{"n_layer": 16, "d_model": 256, "n_head": 3, "n_kv_head": 3, "head_dim": 128, "d_mlp": 1024, "vocab_size": 8192, "activation": "gelu", "norm": "layernorm", "norm_place": "pre", "norm_eps": 1e-06, "positions": "learned", "qk_norm": false, "attn_scale": 0.0884, "bias": "qkv", "tie_embeddings": true, "parallel_block": false, "init": "uniform", "init_std_qkv": 0.0368, "init_std_o": 0.0457, "init_std_up": 0.0526, "init_std_down": 0.0526, "optimizer": "soap_variant", "lr": 0.00586, "lr_mult_qkv": 0.7, "lr_mult_o": 1.14, "lr_head": 0.006, "grad_clip": 2.0, "warmup_steps": 200, "schedule": "wsd", "decay_fraction": 1.0, "decay_shape": "linear", "final_lr_fraction": 0.0, "batch_tokens": 32768, "seq_len": 1024, "doc_mask": false, "train_tokens": 272200000, "steps": 8307, "dataset": "wikipedia_en"}
Each number is 128 + 24 x the weight over its row's rms, rounded and kept within 0 to 255. Layers, rows and columns count from 0. Numbers have three digits each. The size before them is the row's rms in percent of the matrix's.

# layer 2 MLP down (transposed), 1024x256, rms 0.0526, rows 520-574, columns 128-255
097:111108155171088127149139115113093139145113155089131120112137135125118103121137141146136157168105116105132141126165148119089108055083102129128156105098109121110090124086115161183135130089148148073118175135109108187156104110142156116098126100170105108113079106142095118132125112154129092101076100153129133097136149157123148160144125129103160160129125125145150100108122141158100118138137
090:177144160096158070153181138112144144149111113137118095097126115121154142104118079161118181146128094160109137114137102104182133160156132112140116191131149163111134113170130128159135117110158094146107091121118091104140123119128113145110154093122143123128140115174125129055130124163116132165153155150150113143105141159103100110124139154126152099114115097125088113126151106099150120174122
102:113128127143148160108107097139119137135127109150149131136146146151112143137137117124127126143145101085092143156067129157117162155070132147134090128114083131102109139153111174134183159115135085118112118114146130155129120162164151131119115173136118075169065159117110127141119112135184120115125133132142090116123116153122098117155148122135110122122123133147124133163135136133123098133112
096:096158127158139098120124130093135119127130110141194130098145153134131132104087096119141111075123100136123145076140148158133157177119150135127129148111155195109163167146127128154147135134096116109114146105099133135061096135184129093145132143072114145116120091108115125155106123109171102127087113144152171148122163117120134121111141102104126107142109106164153161132153133077133148093191
096:148094105132123151124141146151136159168091117111105142134111117105148146118124145084091155128130105117111119109157116145133122136123109127129137146145103100161128133136099145151112103132103107162127115147147127128136105149123160161095135130127125118096148109089149139164124089139174102140130157163078111094129112174180127114150149141118097121099112117147102099116159162121101133146162
097:106096123060108156124138127131145123093111116146131160099160131130142125116160128076108110141096122139134109169150128140146080134153132116107111109132155107154144121128186170151145103142108147149175115085138147181123162118157136107135131148161112113138173134157161156136136122145163115158126147153138148152117152152092201095133151153146085069133084113135101124105162181124130114132145
110:132142104127080130126129147080120142095110136114135147104132095117122111144135136168103077158143177135123118104097104126176113096109153147124120127110084134117123132120142082085141118114071134124162147139173142139145088148130121122154118144145124135157144148127121132121111131084107095082135096132144102070177132093113144105088112123135107105094165118117110130119091160148157095116138
099:118145144129144135135134104098125125161102151159145140099139134150130137116117165147167154140099101130128114107085118096114157142140136110126140117151154124160102131162119090155109145140142115082105140097134125118147139117141158123175143120113118136119087153115136105174153110108165078129118142135151142140133156114163133165085124120131093121146143122081103124083131126118073115174133
107:153117131165096145111148105123116115144136124108152133133168110151084120148123138126128138135114133144139097097144100118139114090113139175148117117167112152133136151147146115123150094102093086173172126130112121138133160132132146132152098129152122157139178103121155155160082114177113142102114151150138121094101123153140141104131138126079075141110135123098143126151155119133173106096122
092:118119134135104137131146165157120144114099142087108162128115104127165164148117197102122155148129119114085140119111128124106120151132181120063112154122107151147128120126181162128102136092096169132146153102137142108149123139153142111116139144102127105144124128120136116142135101123152115095130081161161138151161107153165156104149133136131129141135105162137193107161132160117104146125118
102:146145122128097169134105139119169106139125149116136114151130118106163154163164168124130101152155123123096116140113141108123111114114100149129087169102141122102127134141130129150146117109122131101137135093131149151126113121133102102124169133138115124131156140118117139154126113133127113112116158104169144109096156170122154182135121117114130132081099099112124147140149143152101144174079
105:112103132133128088117066130108084151149121144129135142118087142154168123111129093103121150098144118126110136089156141099086143119136117125136085135097106151133172157094111108096178137097146121145090175176136167072171139101158095117125171145137150126107125122109129077109143159096177137152150114149132131139133149131143124113118146141133115100116138146107110142108120097110140095127135
086:091149181101167129106093143132137111111113126134128145087108082129146153149104154133130139084118154132118133161101148132150108117116126078147094166136105121158140143112114127122110159153110105170126116160122112149072164138099086104113119113122149109146118111132117128166089145142114131116110148120111124138110118160151112115116119123140165137160143095139160117174087169124124146153141
097:106143113132119079147136113138101154117152099135130132095177126123099171121119108143150187151105175131125146084073157111178119142120151094144125098100158164096115137142109126137121134135160129110100158131141124098121131104126150103166154145114123115096088137103119130118126157176122134148166145131137154149131127098121115122125151100146133121105122065121146120124111100113126147098095
104:150139142121133131105157156140123127164126113167157114167164120106105151145139149155126135083122109125117134132109121090138119115144128087114123155115100155138136134153119130087139170144109155135184115156122165140107119156155088075124086114120130161113122134143104124116111170163151160104165143116147192152120186120116125124123126116160106146118074133158085105125107113149171137107141
097:133150120118141141130131126144159108104110119163133104144122152148099164156135120120113100122129101095115133134160144125125171163162155129146183160119141108127107101165131142119091163122069161135166140062121163124125130123128123137155145136120125113138142111130128094091136134104143152122108120102138219146143122127152132142161117130144141096131126086120153106112119165115140080084195
102:124149103150127142122155141171092109151162140133146112132109096168099135144108116168115094148146128125110142148086090150144080176123125154131137112067125158142138150119096131107147130124063114145164154104145154122108157170146144117109112185115109086147103091157090130116101148155118162140107165109140157152111124091134132108158108093105149086112136141129121140127106105095165158175124
117:128097077128106117144135108124103123157115145142137134159098086121130144145112124109143106161122105131120110135118098174138135100094123138095123123143110140144133143114093171081131142124156157119147079094123131175096133106126143159096064122125142139107130106138163142131140131110105110157122108098134135118111138114116130139147119124078124118129092133129158113126089107127103081148137
088:108125136128177085153110148133119121120115147141133079177111139144093126149122155111163114156094137143158116132136105145113110147193122169123104074119157131097114110134136109128129111096133138104132132123092093156103152052146157154130164139135097140132101101163139124100111096110135164118134120121061072115085111164120135172135086145106136104162091134132109095117160139136115145130098
096:150107093092118134135143127154112169095135120109143142140082139133069150125147130145140133150108106062184143120152088151165104126149128114129123150142180139167106105105142130145107126122093131133170130125115161130123119113149112098162141131130058155104108095165123089136134109117143123144146115137127119146150138158158133123131083082178106109137164167157138165106178108140116124088107
103:120128098165109092175111099082118121078130135135103135125166159133122147122167140142113170106101115128143140188151169120094106116077080132119140128084156160085083114140170136163160123152169133080119136169137119142136096127144107122124125134138118145133115118146131136144111109070115118134173141167089170107145136076131116128143173115102110118133106143148139161137105158124091137118156
096:110142156147138119123114162071144128132112117163098152124116147115119178139069134104127117157108181107127115147091135157099096149136137139087145122136133162126166142121126110123105144127183122103107112098108138115158199128103107093105121106076117134093121150158085081104113119149085111143159146098116137146147096082103109112151152147167099120156154132084136097140119168147075099125114
101:119151110103109146141121110123130115129145085088118166122098146148125136128131106154146121152126172136057070114098061138123123148126123165103175157143100140100124144097101125096106156076140115117132122120159145104160111115092119130130094154098103117151147146161111140125113158125108138143122140123129125095100111137118091116140139120113132132114099131126150078098116116142073118087129
094:110148141133178122111114115128121126117112178125086160162157094121146156129100141134093160127152153105109097113128131118148182131146109122115089097137152183119075149150121140158097144100144113133160138133137125105121131111108105106175138103145116120147148177157123151120150160100105109119131134127137114126110092105115122127156114097121079128181160119131095103128117120125084153153156
081:174131132122129130124142158134150089124089157153114073130123101145141145151057162098141143085173154093121145160142106124148132108161166139138122131114110094149146196139086142121156129098139159161159133173113122138136142139167153142130108152125092163162130112173113082126112117140132142128136126126157106069144143140118122132125150095104147095129129124107107091146125110111116178147128
104:111120165134083127130137174110078085143128111121116097108113118133103152134164166173102141123149093138089098091135138091106128130112117115089144113122131095119125136123124137179137095127147136090135150123147127117168090147145075132143124128190101139097149129118123103104106135104128119140128120131155114108149113128094142119140150138088136125131103092078147123131137136138076161148123
102:107157167107125117171135096136118090076137176127133175139151147122110126116123107171125134125111139131117115153085174177132149138167134101134156109126118135138129136142119129087163125095110129166173129100117095126137145143119105148109114104127119124157130157148169115102165123122135106119102120107153148120132151117132104137115096120160151142149144131138137125102105125162116155126179
103:107134135115115113117124125139137117090103116107149074167142106144131120140101135127139115122102127095177076125149116141123092179138138122100148118171131142138140162122107083179131163096147145098133138186177138127137066124089102146098147101073111101112117161146118117094151116151141092121082109104089142117145119132115139155154122143131106113135128111075116135116095132100114123108100
098:099148122132191136101143124145143140053070154122144094137116151142135124109131169124101110132144132113131079133138162129114118077110058133095138125103092088163095143135115141106097072101104153111147149096145113126147154100084099128108149087158114181125145153112105135094119130139169162100168098120123128139138144118148089126165164117096144114103195102120095157160126110096157105081117
100:123134122134136142115160076096099133125120118091125131100120110085162090090129140112187127112110099117121105118138121138126146167173147139112122165145160151109153132183106088141155157125164142129117141115157138103170156163121131155173162118112163112143115120130126158111170179123146149112117119140090125160124154130146144132094126155161108103130183166126112105129140182101085153124126
099:154127113125088112160129100132105140130082113123146126126146089137117134156125110123131139113150156150132159121113127108114142136097191113130113076171144117116137181110176096090148129126108134156145114135129118109104218138145169146134146135149110154117161130099127121167132092124160121139132108132122139122121105125134124100111142157141127115107179107149134146117118112126116153160152
099:123119155137145153174128176134180120114136114137130088080117087136126134145105097123114118106171149135184148122099152129121115145133164139117088160159126130134146176094147114190125124143144117146115161120139148121123100156141137129150141122092139152154164124122093103136130175167146106130113139150166129105111122103147118162150131112140165180178111146112161138142120135147117130114101
089:142135091151148117091156131098090153120106129149145148154124166132110145134136142091147104159110149173189152144110140131141165126097090139105148105133110150122107141159129101138129098152136166172085130112136134091147117114172123118134169148160133101131081106120108142139147121172117135153133131115111137126155130081081141123080150129130110120123115146107118186163130118127152154130138
111:139182154147152154100070149143132163132166112073135085099160143128130126071131117129131125140158127159111125141125108140148138124138157138139105117098107174129107134158132084122126116117100144157169140133103142143177135127147118125142149092129113166146129126130098152154123104150170159134107138098169146115139154156107128080117099131123121078147105120123132128144105135150143136126106
098:177148081109157149148091111107128118131125116137135128158172187174139074110116112156121128163157133129090101151141143151116152147146128123119083148161114174109085119107141105134092121121124080110144134147110137145168180124117097089145140149102094130121129151168130128151102157149138111101121118148128129137079130087162104142147099142101164090095127134136120168156113146121149132098093
097:151101149090141155116067098104141137136118153141119114130128144138124120125147092118129145094118126147129132146119166129098108106128115095140128157077130124101165167132062117132138109119125160165116123135147134096130120123117057177133094126148136122109132123109127164114139114175152133135142131160107119134119142095139150132098126100183103136113160206160088127084096132168146127085080
104:124159123105142126169149146113138107114151113108141096109126177135162141104160132106146100134117123138114158099094096144169167145148141149108115110140135126117100114117137145130135097098180142119090128113140135128156066117094155160153124164107129127148158104119095159099137133151133152118168200065164165109124128152155167123115087119114154131109125139158121139143138147158114143116103
093:084152116110135126148140125145169114081164105120134121100152123152078141133132102090143180122128088147108106105117092134076159111182149159118133133093123116112174133104124158163144123114165086134149160104136115164129129130156079125136117113127102113128111125103150136183131122156173147156141174086149148131099104115084118104154148150134148129165111107119107137098166149102111145123140
109:165132110144112157141111130117110131109152130083105132113136097135138104112102136143137117132161125150127146130187144123098141107112125128105123127126128128138122092087109164149180125126130131124100074151139157130158113124097137111137175136146161156188123112093125171116097115142100131122095132131140118142197148146095115113136144110061129082124134107104134146101131147156131129134125
093:187079092114141143090118105110089159109097151117127089110097144103131134126075135117168130104124131109122125096113153152123144130129122128143118134125162151106117160106099117150151133157086134104127087123161146153135144151153174115112155136176154119162131094068134101120135115137141101156119130132130137105139122104121123197145138115104115135062118141113108111144118124108160129124111
098:120116123168128140146074111121134110118106107120099112137099151131116140115147137127147090109116102089156095186148141139105086116135137160119138142075112155125163124137128184119172151098146185108147137090107128133123122115125122113140174106137133111102094128154153149146122142108125119131100116094110069132126147122098165128151124122136153139164099123144133168117154088124103118157113
098:143158162111148086116136149108133116094115131140159121120132149168173137167106141137101129105151142152148098165125155127114116087074131140152114102098121147138155097120126113153183122132096123117110150103134142100103141145130153135124151092129112145129135088085162080133111131116184129086146134106117120132134113126117204133113120148140141182119119149103130129152157130127092123131103
103:145117095133147146090125126139088111158134096136108118114106122138164136106125123146130142098103154205118151118150123134067191089086089110121097133151147154083080128093118106102132138126120154154128135117091165111114131106149133161119112106107145152175172090082151130176073136124122123099122144155143124114129096164071121175124154128112116111120116109129160144128111123137129150104123
103:136121139155090095099165114154076122071184118143105116140090121126141149165134131136133102098088134175130115124122120113117152130100102109098126114126168108096057129142128128111133132148103145097115116145089102101095177160146175158125103093156125120136122097090143096167133160170106099131141155114121149135154133161134155131127098140093150151106125126103118116096145107134158115146107
093:116096115102083064126130126134113153158139142089177115144113109136104168145071111107123132154116081143095137149175117093106114126103123157139131162156146154128191117126144119108106168116112158143101123120154126095171136171092119116080165121121157170130143165123157140160119090180136122096117118162140132105141106107127109157127112139106142141133110128107151141099121136110160149093113
097:120154152121156110105107154146164106100129120142136083082126133155124115157140134139096115106136106161163098110098140110102109113127124106156174114130132147108082171136080136149133121136137145100076143122103132091149112074153067124102119085113130111146139143145136124076153141110139153120145128113130175131142162162161136113114138149153128117138123146081108137092094100142177138114126
092:127154151131139159141154112096121146160149143080138148113100159115126130105131127125124096151123160076174156126115157115145122124149119174154146084169168090137142116128137144161110093119140119113151111097119147128098154130147114108130123120119096167147110085096152106155099150173131138079117140160172074119122161116147109117115151125110114121158121140121102059128138104159179138113101
102:122129135114130128125128166150119127085154152130128125123121196125132086129124147135152103099128100148132143176124111163137120154160141103129144116124129115129125123123123127121123157196110105134129144093142111149162143167143125125159145158072110144156104141143139172126129153136101150148112133144119122153102145107127148159143129132171164146138113146143169139138141200132132134097142
095:129128112085139138129120128130131090162159167127107097135145127140092119125128126107156150164129145158090135119112146138129127148132132125137122117148135146098131131116092085118125134123165118177117108137138071150145137112104178131081087098176140131120102107163164126145129148080121113125131129123114151107135121115159152110126156110164136131188126116137084124126153075133119125135138
105:119162128120120141132132118093136153154101144110152106145165137150131111130115150155139135102145110101092143135158159143158120097099140140098099160137144115155119125127133127128151130122160113131195081102094112126152155129162155108116159132125092145174130134153197117127138127107117151123093081159076126139132146171137089118150160159095096123119092114126103171109130085114149089138156
094:106153095107167136119171144135136099113135142076071113122146147146115155113129102132121137147125138120151124163052129121157196098126157137122137139163100129154104137140124133118120102147105154154139122122130131108115139119131125115115112110111096111168130164094140108087140142149131128122108136116156056173151109139114152077122109115151178157112109128114162153096103117142104130106119
098:119119126129106143145115132161145132179133149086143158113079088163100133141102108139136107154147123129112154082131155168140087146187131131120109162122102131095143142108154163123155125175124104102153109134089149137140130138185134160160164110090167137114195077128133122153114097116170095161136114088140163148116089103123112128154159132102095115101110109148144113100121144090144154146112
104:146122103187142133145141134120081136123087149107185130161141120094083146162122105147125128119119128138159142090134137112090160133150115126133141112142123128127106075122133105101139153119105119126113159166067117120129095127138150134093133124107114118145092149111134119100071124116122093147112112154138106131134100122102126121106126156127166137122132120180155121147106117101096113141107
100:134115116114123125116103136100110089085119165081119092115110158096111131130154076137083096126099161132127105073109117133094120116104104170160127134112100116076146122138115123089124161148150091122149131148147131126174131182143127126130148094121101144124143101141162139168125133137174148079105130100130132160150138139167131130106103110130123122144050125094115108111098119115088150079140
084:146160126119135123112148093135161170114135136160132132095174171130133152126111145100145111136124112159154159146166172110157134146078154107157136145128161174097108140133101141150175109129112143120112117133105124100120087137106131135153137132107146152144102117115173112125162150146141113132113164108162111119118151107098101139102124126141087151134144106137116176143111144155120130123178
# layer 2 MLP up, 1024x256, rms 0.0526, rows 521-574, columns 128-255
097:093072118100157123144103136090143106108155131140143115127179121128114107126082081152149109148136102066130142122140128107119179133132092140130124078118128133134113147150163125078122155105159105105150081108104142131155110122118128151119124116133139124136114099137110141143139139131108148075142080180132125122114086118133131132131161164100109123104125178112141130173134170121197113124132
089:133092174134123138104138159164078145149122113112132118159174153112138123082070120156120123168137105108146126121156146128123143135094142135119156099146145140112170157175068132095138137123092114176107182128110128099159125154127156170129108148161138126128121141125118099137139074131089091141138119139137114098125113125161157111091196147153145130151130135114138107145125123155074125117090
111:172103141136113096139154162146143120169126122087103144161120094081127113100166170141115159138161153090140161155131065122105123138139133122117102123117108138113152123150168131123125150128168125125102165146108122139112120133103109110057090113120157112104125131167111132158115136140088150141117101137078112123121093147106138152152127123148146119145146137107104088135131108153105120180116
095:108110126109118114150158126157106080103139136090149141140166131099104114120126106121133145097157140137059117080149104132154088107135131160141156095113144129115065162118096120134114173110139107110130154063127144138111103117131111130135117153126118134108074168133107112136145123081156131148125093094107132158151137149127148125137153105146112095149120146132135121165122120152165116106141
087:106170127122152096109106114152092115105120130108123124123128162112115145111089110114136135137105136122137118094127123120160120131104141091099170092118175118144116123153151135131139105154123112077091116114088126085121197149096164090122154143088138107091178138120101129111119142110123082149111132111164084129117088189141134102114129133120156166089149165100105137143136133122126140115155
106:158111150150147133126104152114102180163146126101134091133101123109114142140148135112125129102124138137144092108111146142131115096138153080117168153095134101124146129095166149145140111076145106102104118115110135103093131140139131086080125091137139155107141175091107099109167154118128167098177126158208129091132110143130146118164120068128159153112125116104135135170096123067121140173152
091:106124155158146078148173090126123140125127111135114108154100102161127109135164120139117134151128131127158118129127089114117091068117161120109175153134111177118093101129180108119140133162112163133122128116161110106114147147096147152158113105160119085115128118084135170118106139120106101093139148152080088137120157134146118141156128155107129125107151095184137127141178122167147091132134
103:155139137144139112153110176190125071147159144145152143144120095103127151114137138129121126134150136177103129145140152118173120131109136113159134154120168130130069140142141111117097122130107112136152143114153164148115137125123135152126102112121121142130164158170107085162182112126154156165092130112167107118112122137117170090087093118095104103130089086118110142055101142122109136106133
101:146173128119137126145159099129138125093162141149096142127134101187148126161155130046101103101141096108128079099130151144099145141139155145140097136099142153097135123115160112139148106154115129144115120119111116142124120141111126111130111120111136131144147073119111114122128143167173103152079138130149131121125113138110163139141115112141100134125125089123130132087074130142113107112123
105:153105114106138118105101125142098112184097128169094164151134167098113187094132155135108114142129194102134127151168140125156104112127116130128102123095098149167123084132152144099135121191104112115146134131117057143144101099132164157108156163120114086159128093155143157113085135151117084149118150109132106111111138165088106154091132152122094143158169109092154116133133109110196159126115
099:117124160110138147107116149152107160128149138093086154117136127140110136126116144122180150136136119095129138113117106161124085113110084146128138125103087104138076125130156125127085088115135129147090119163139129156110174121117120139164139128136121140114159183175140154131097146068127126115138090138150101125082113111157077120191127162136118178107108114144174131129114119156104148147121
083:098070144109122083109123154107126135107165139147118147150123146168157141118137131114128148112112124128163123119134107164148084155067063128077109118131084166113145155145160123135132132116129154117139106133132129112159134115124146097121112126166147148144119120168125154165126114133120122158121143114122159101127164099137129153110138180134121169148133115102143112150086144096105117149143
093:140094160081134145124153097145130092159134169117122119128075110123125128120133123098084080131132100148119066121150137145138106142124109160114135120153116106153136117109160123154136146089104112137107126136176128163128154159092124112129135133132148182109178108138141169127154113095137101090148136147113119164108115189106134163098119109106163127132081143155074134171103110147140109122144
097:092128106109130097097104130170085133100144142136146156154103122114141099138055162117113170147140173133116095109138142124131136156114163136146122151121152050123144140124102118116116125133155140127117138105071128124099181090141091140152102163107105127157130105114146112079158106154141096179153116130150161079145120111117154153147077164134127132135131114112113110140156116124120101138154
109:195091111101073100128133130149130147125123183152150121131146125145083133128134143120151101173085111133146170157113116144134117136106110121132106123174051153159113131107111151136173139138135114115163105168166129172137084135114145140124146119132091094148144105102163128163131100133141094117141090136144165138142109148142158119141158112110115161090129152149065137157146120127160079128148
098:179096125120120176122161126133139118091131134117117093154137113084159142120101136127133119094127113166152109129155122162110145135105107130132179141149152115090085113143142131154161125122180121149132133137170094128162135152119104121112133110143102147094086122114152151133105151159152109171169121135146103072100146135147113118104133175126123120133133112108141113121118079150126112137116
101:114110116137165168147138128140124125167111161127161149146116158098124150154102131144136153100103128147095149144161170128121114132129117116094128117174110156086144151125138176144133167130162150154109146110129118137129129118083099149153114141142137127138127119113114111081095144131105096142113126135117144111112104106087150120110149160084137190118128156106156155152162128148131123142187
099:126119141134119159105097108134126110108154138138087160138116154139150108113151129135147125146134145128147096121141177079133098121132098119146162124137114128119107181153112139091140113186135112122144165137158110147140113145112118129109092108125117156116161176065121117109138135125107141127130111128196140127119115104132167106123169093154130154094143124072125129168122135108128159068164
101:118145160127110119107095113115127126086148130154148110143151114148118110124126143151146150093128162146100063102129112138093109142134135126110148124121138160151103107162077083134135140105107097137137123152140146121168171129093148133089136132085144130111148116138130155104146114132116111127127132143150122136158137136136165156106126127132134107066108186102140139080113138127125129129143
109:120089155154147159148119183143125107165132117136145141159134153165137158121124102141082132107130120117091103121170100152126129118111137143176113127191123133124113118148091112123116118138124126126132106136152153117136095105099111155087129097091165153142125104078140133148151163152112168147171133108085124187097127135097135150120166098109165143138111175153125121118091141115138109082118
097:111127147127133139115129134100148162140115107182111140122099100122116151111111177078115124141110124123099144108155138103149165130116079114087093145116161109106088148100092143127106096149155154144155147130144108100177121158124148122153124099164133148125109124132102119108140118115127147095153158134120126094147068181147150075137074095142136176128101154096138125160132120127086101126120
105:101164189141103105109088116146128120152127139149139127140144132136102096103116115155134106120116135166120130137129102080151097099111114159109141117093081100118131138056158117065119125180102118136146118115110171179127150156125085162105131131130112148099143138155088138126119141083159085143118124122133142126142154149135109127100138152118107179101125107122149110156120108079140115119122
092:141146140130134088095153120144103142125101150170149118126143121125133156143103132127097142075115186104130127118108128138135138132128116112156134114112150095150092083145120118077130160128111094100162128152166121112125121132122138141146104127131127127125101191179113089128122121114109137136116080113118103157145126157154100149179104186102139117123116101083144160151119124125128124105104
086:112110110140103126109120109159122120146155151111135155154123156114131122132123091153105093126116116152117071119103150132099153121105114128126135168130166149107176094136152117151118124139129120111077117113119136120129151093086125127129101132155129097118124155141117121115100111105163113108104127156114110180146099160141161142098170146106098121144136178165083169104125088149165108175183
095:087132105113143112136113121131166119085148122126157099061143150126144102134132087145113135143115106110142116160102122131132131138119149153136151141131152123141115120141135152102160126077154120123135119113100159137097120134125130156136092164114103163171100081138107117114157156114197170155175147107147126145133121123120153111138106120138130118137136155129136111088160144132135152138134
096:145139138102138125128110148132141095098150091126154116091072136147113126122125134104110131128147139164110132077153093101139167119164151139105142159137119156118128093118108127137067088131153121109154124135134087098149123190149129112122133131131139154138133132150145108087150147094097170126135111166118098122133111120173163110099107171131060113119136105149123108080120110145126117147116
105:139155134084101122107052111082117103152159118125135100140157106152151140126127163130124125132125162127145037147125121111096120151117143142136115072153115152129094151156128153091104118158141111101107089143124097095131140133122141101112161149135109071115091149146179114136123128121097094115134118123128106140144118176132116094088127135137112146100152130135122113134145099141106132128087
096:095096082133117150158130105160114125144152104117143166115119096164140087103162116121174117124139145102164139149126132147107115110168087080148168098127122150142158187146111100160121108123139124110094129125123112148125133107159139126126109136124161095095125123094122128140112158125139168123165104127145168109096144116145149160098173116168110106120144121172106125141140141142110150118135
097:154090119179081062124145151127144087142129127124135138151138159160168106130121137150104152150103145117112172142098138161101119108126118117124168158147123123115157146141083115146104137110099132124118119127125140102131127139139133150115113129103153144155132109115118155102089132100181136115116108154127113129108079092136153113103099135108099157131143133147107125101147117153095146086147
095:137137079111148094091156115111128106147115104142139083105114129110128146128103133105152103075126110124147113126121117121141104126106111154174139124158133091138145156134171144165126107112138151127137140154133102142136149122115070126111128138156157125116125127168144126090114167116107118122157137159154094156122135138136118126156089097121135128123108101141130123116114056101140152132138
089:094130107148090089098118116116130119092151132111102131152135105136090121136147112119125091148118127166145142166125165137143084159137088178134135138097149100146099119137127111126154131158107121149129107139160109133136159115151107110155123149152122132117063142140125192107129140104124145137095100146145126130096137163139183149116125139128142157149142112124107099155072120117130123129115
103:131130126174128129134104096133144138144157127143141093109112100159148129129133104165123119125130145101158113120103175139120138133146155133139141118126154157128154120102121159158168123048091085131143138169124139129117120193126118094102082062114122171090149116096158170132116125111126146101113104165115124098135147166149114144165125109128142131068161167113130099142111124133147119163102
108:107117159118097112139132105128162105100139128174121136097121087173149090103157145088132112108109089121125087137120120118131178147122131130129144111134112141086116140111094141171113137134209113142165167104105130080113103138129102121150120169153127162112151121142092095087136171087093119162133144138171140107119101116117128116129111120126100148160116130109112143122131124128096150154118
085:151168148135152114127137106151107126148111159112121090126119155131150122135073073149123106102081149113164133145158143160123125094098176114116121148110103121101135136094130142116109151140111106117127169118131116118077148122073110114129147120122162124150108163158104146130123098147127150179154110132128104110127120129152171164122134144134163099127090120106135126130104131130102124125134
099:104129168128089141085135152114161143143087093134147102133128138126114121151156130152149105125087115112130065118137129142165126107132135124155146134144163137159127163120119117154141140097122113086111182132134132075095115186130146115127130130075089146126128147094145145117132142116109188119112119129051097137115112190132112096164143141116112099135170081113089102147119135091116123118116
107:097115187108080114139134143098159125083106156181184095126158088110083116115127117097126164134136112144156132114160144109146129121109157135136082139123145135160162164131144126142132139119156058139193146125133103126148129100121117155076141126140113151118163147159154146143125173101139081153117100128150129127169101139084145134163165155125109101091136126127129133141114109121119120158074
095:173126127137130110089117126142090113134117109140098147151121100124177113144117142171143150111133123103130136127173135099112153158107098136160129152090096124116123117164156181089131154111117161116122150117134113055144154157105157132105182184142144145148128145136154171124098148134134132118080149155076158084118094098118121149099108104104125173135153145089098120115084150138140132116144
106:119121146133135118136112139151181122178157152149154119115167132107136153122128147096118094171086147131138154134092096119103094122152125110174160116136126110081107129098145129115121122163112092148119147120131173132127143132118125133102122151115117124097133145132102123137135149140158173163175142168106123117138153109101119115117130098155115135140134072090092103088121116132122158195127
089:122098095094116148142093134123097120152091144129067121184104114142091134143114115079112110122135179095124136118133115138148143144121147147085130181150083135143145120108135153106093113179156123125148125137135150137140134134115132145101129106098116069117110061164123129091125085122130099097116083120127109107157101085143118139126134106134121095133130138183156155146098168119111147096133
110:149190144147118156097164132116155118120118129088130084133132096144174152161131125151087087121155137163083111092113145158130166092116123144137160134116129127116152096095129111145111124104101113108140118158133137110119143115141146120135086135155136187121148145136126097071153163145101178133131116134127141109127106149128154157115163159113108108115094132111107082094128158150122164087127
092:124095101171153166151134146160130144137117148123104138133133092097120092155090119126121107153116120104123124118126154109128111114084141102117115104131179178112082149119123095141080136192141162196142121141099156143155099130150131153123082128130161123100091127133132125096103102101107097108134142115121106150147122133140133099148127120139143079136091100103149124118143120176144108129121
107:110114118167128127132131108165116090127143157141108164142104119117088132091098071158103117157153152097124121153160146161139134169122119084113044120061150167122164104142142115120170118135108118114101141129124138183108118130126167107152113124107107083133106124112156143180148107121156164134123113112087143157164120119146174133134108177155096114127160109166125119155120165119085149133130
107:121128124103131122160119160146106113110108130135145125129134108098159120127168125081100133107130155142104105088132131140165104121176168142097157110146115150134128146100128119134094105125159141139138083089154138152116146105095110143113116082111165102087139138126107141124130142125127099145120126115107138109121072113181111154142186170106098129088087131123122104144144123154107120133113
082:124126136151151079139133122146094102121134090120107151124140125111160118106133189149126127115146111117146135123075130138190139089122107129139151121152136130139137106116118109110100105154096134110148134126153108116134120148116115162139164115132118129165107088101166086137083178146070092071150149097138164126146083124166107130140150090127130117138107100111111133082149107104166115158112
096:150178141104122162142109095114074116136140167126119135149165126119108122107109102112159149106141119111159121110151106133149145100145111115057157086150119102129138110117192107083124174106175163145129109132169116121081089168098122153147124094139098149118114116138092092124106152106151130092160134131113085121158094099142129146113142104075093096143126119143148135140179135100136109089091
085:100084161119134105153124096123108149132137105120126134149104086135155122089143100133090085123089166165107096132160131158095165142099119113165164134114157176104128090106116158126152097131115123117131123142143068107109096138139152125118115126120112129129130152106126119131125101135137171079139124129151137127128109164088140133130121085142128145130124152110044137130159086132146147096143
092:107133134178155122088140103151112103134096111090122107094153124131134128122083162164116124164103097132163096111128101146171119116139122106109142146132120118138150138123089157129119092136102158128127133112169160176087109121146125154119170119088151106139162167117132101107123152104150104120151130129138151084133145101149151118149155134085090120154165114095149116063135139109167122140141
087:097116146172115137141116129147166150098116131135131098096080154129125104160144120124110096139132149062108124073158172132128117102138099132126157171144152101144138135125146137096111157120096136159140136139140114149164134139126147106113132147112158115135169140177097094131096197154110157144111110165106158148200142152143092110122122126137146137123165114131121120129106124164117121146108
098:121089155111144126096138155126130114125123147145115122142147102120169114112127084103092135165135116152121136112139118100115113082134100122072114114087159122126109085074080109125103129116118155124141098134107166143148105120159162112138120125135099070173175118121132133140151129133146112131127099135080132120159155104180145121144131179087125116093123090134116121083138092145082119162066
093:121121130144141131122131132096096104150131134115159099098115114123139111093185150115121097144112133149153126176148095085149145135112148122118106146155164114089113163117116088124151139132141152136165180158109134157087160086105117118146136131202143087112143122119073136153128137120117066137130114177126168113174123087085126154126131172124117131112153112086125124147099155127098146139112
104:116131093168111129088139111129165141130122130093148140161155153127136094117140124142121117118136098133104158154123116127091097114129119091143135157086131158142166092118099115168140109152090095134196101116165131106124129156135140137116093114154115146126125149084121140079125175105121135142090147128134146148099126101121134094113127172101142138104144116118087100149134120145090127124095
094:136090127119132111118099115123135127112094103121104141158121114122063091153165151145141110154187156086169156089124125080063172121152115104163102126131099156082143125122139161112111154153124114139174153147109166139121151146130143160130148118128118165153113190102086111115118098120151110138084125119107150148125130136126193113100148127144165130118144112099135090144113156119147114153114
087:108100102128109109131101103149169177120115131168136126152111125114160117108161109108101096138091102119163085126144112163156104104118105079127114136117099110121115112183137152128116109148089168111092122092168132116087114156161154117138100132111121126148113140113129144161147141139111161157107156139125125151145166124077162188132129107144143140115160090138167125118168122107145123136083
101:115170088110132145103141151125090085111167158130166136116100107139103111149105147154094155156167158149127094125103099149186114115163143132140118140114082102155138103104135109094079122088132130125157103141115102128134163124116126112125154174146149131119162143131154151113133144148089137095105126125112089139103145140122157044112066085151144129151152149122138074134135143123114140145138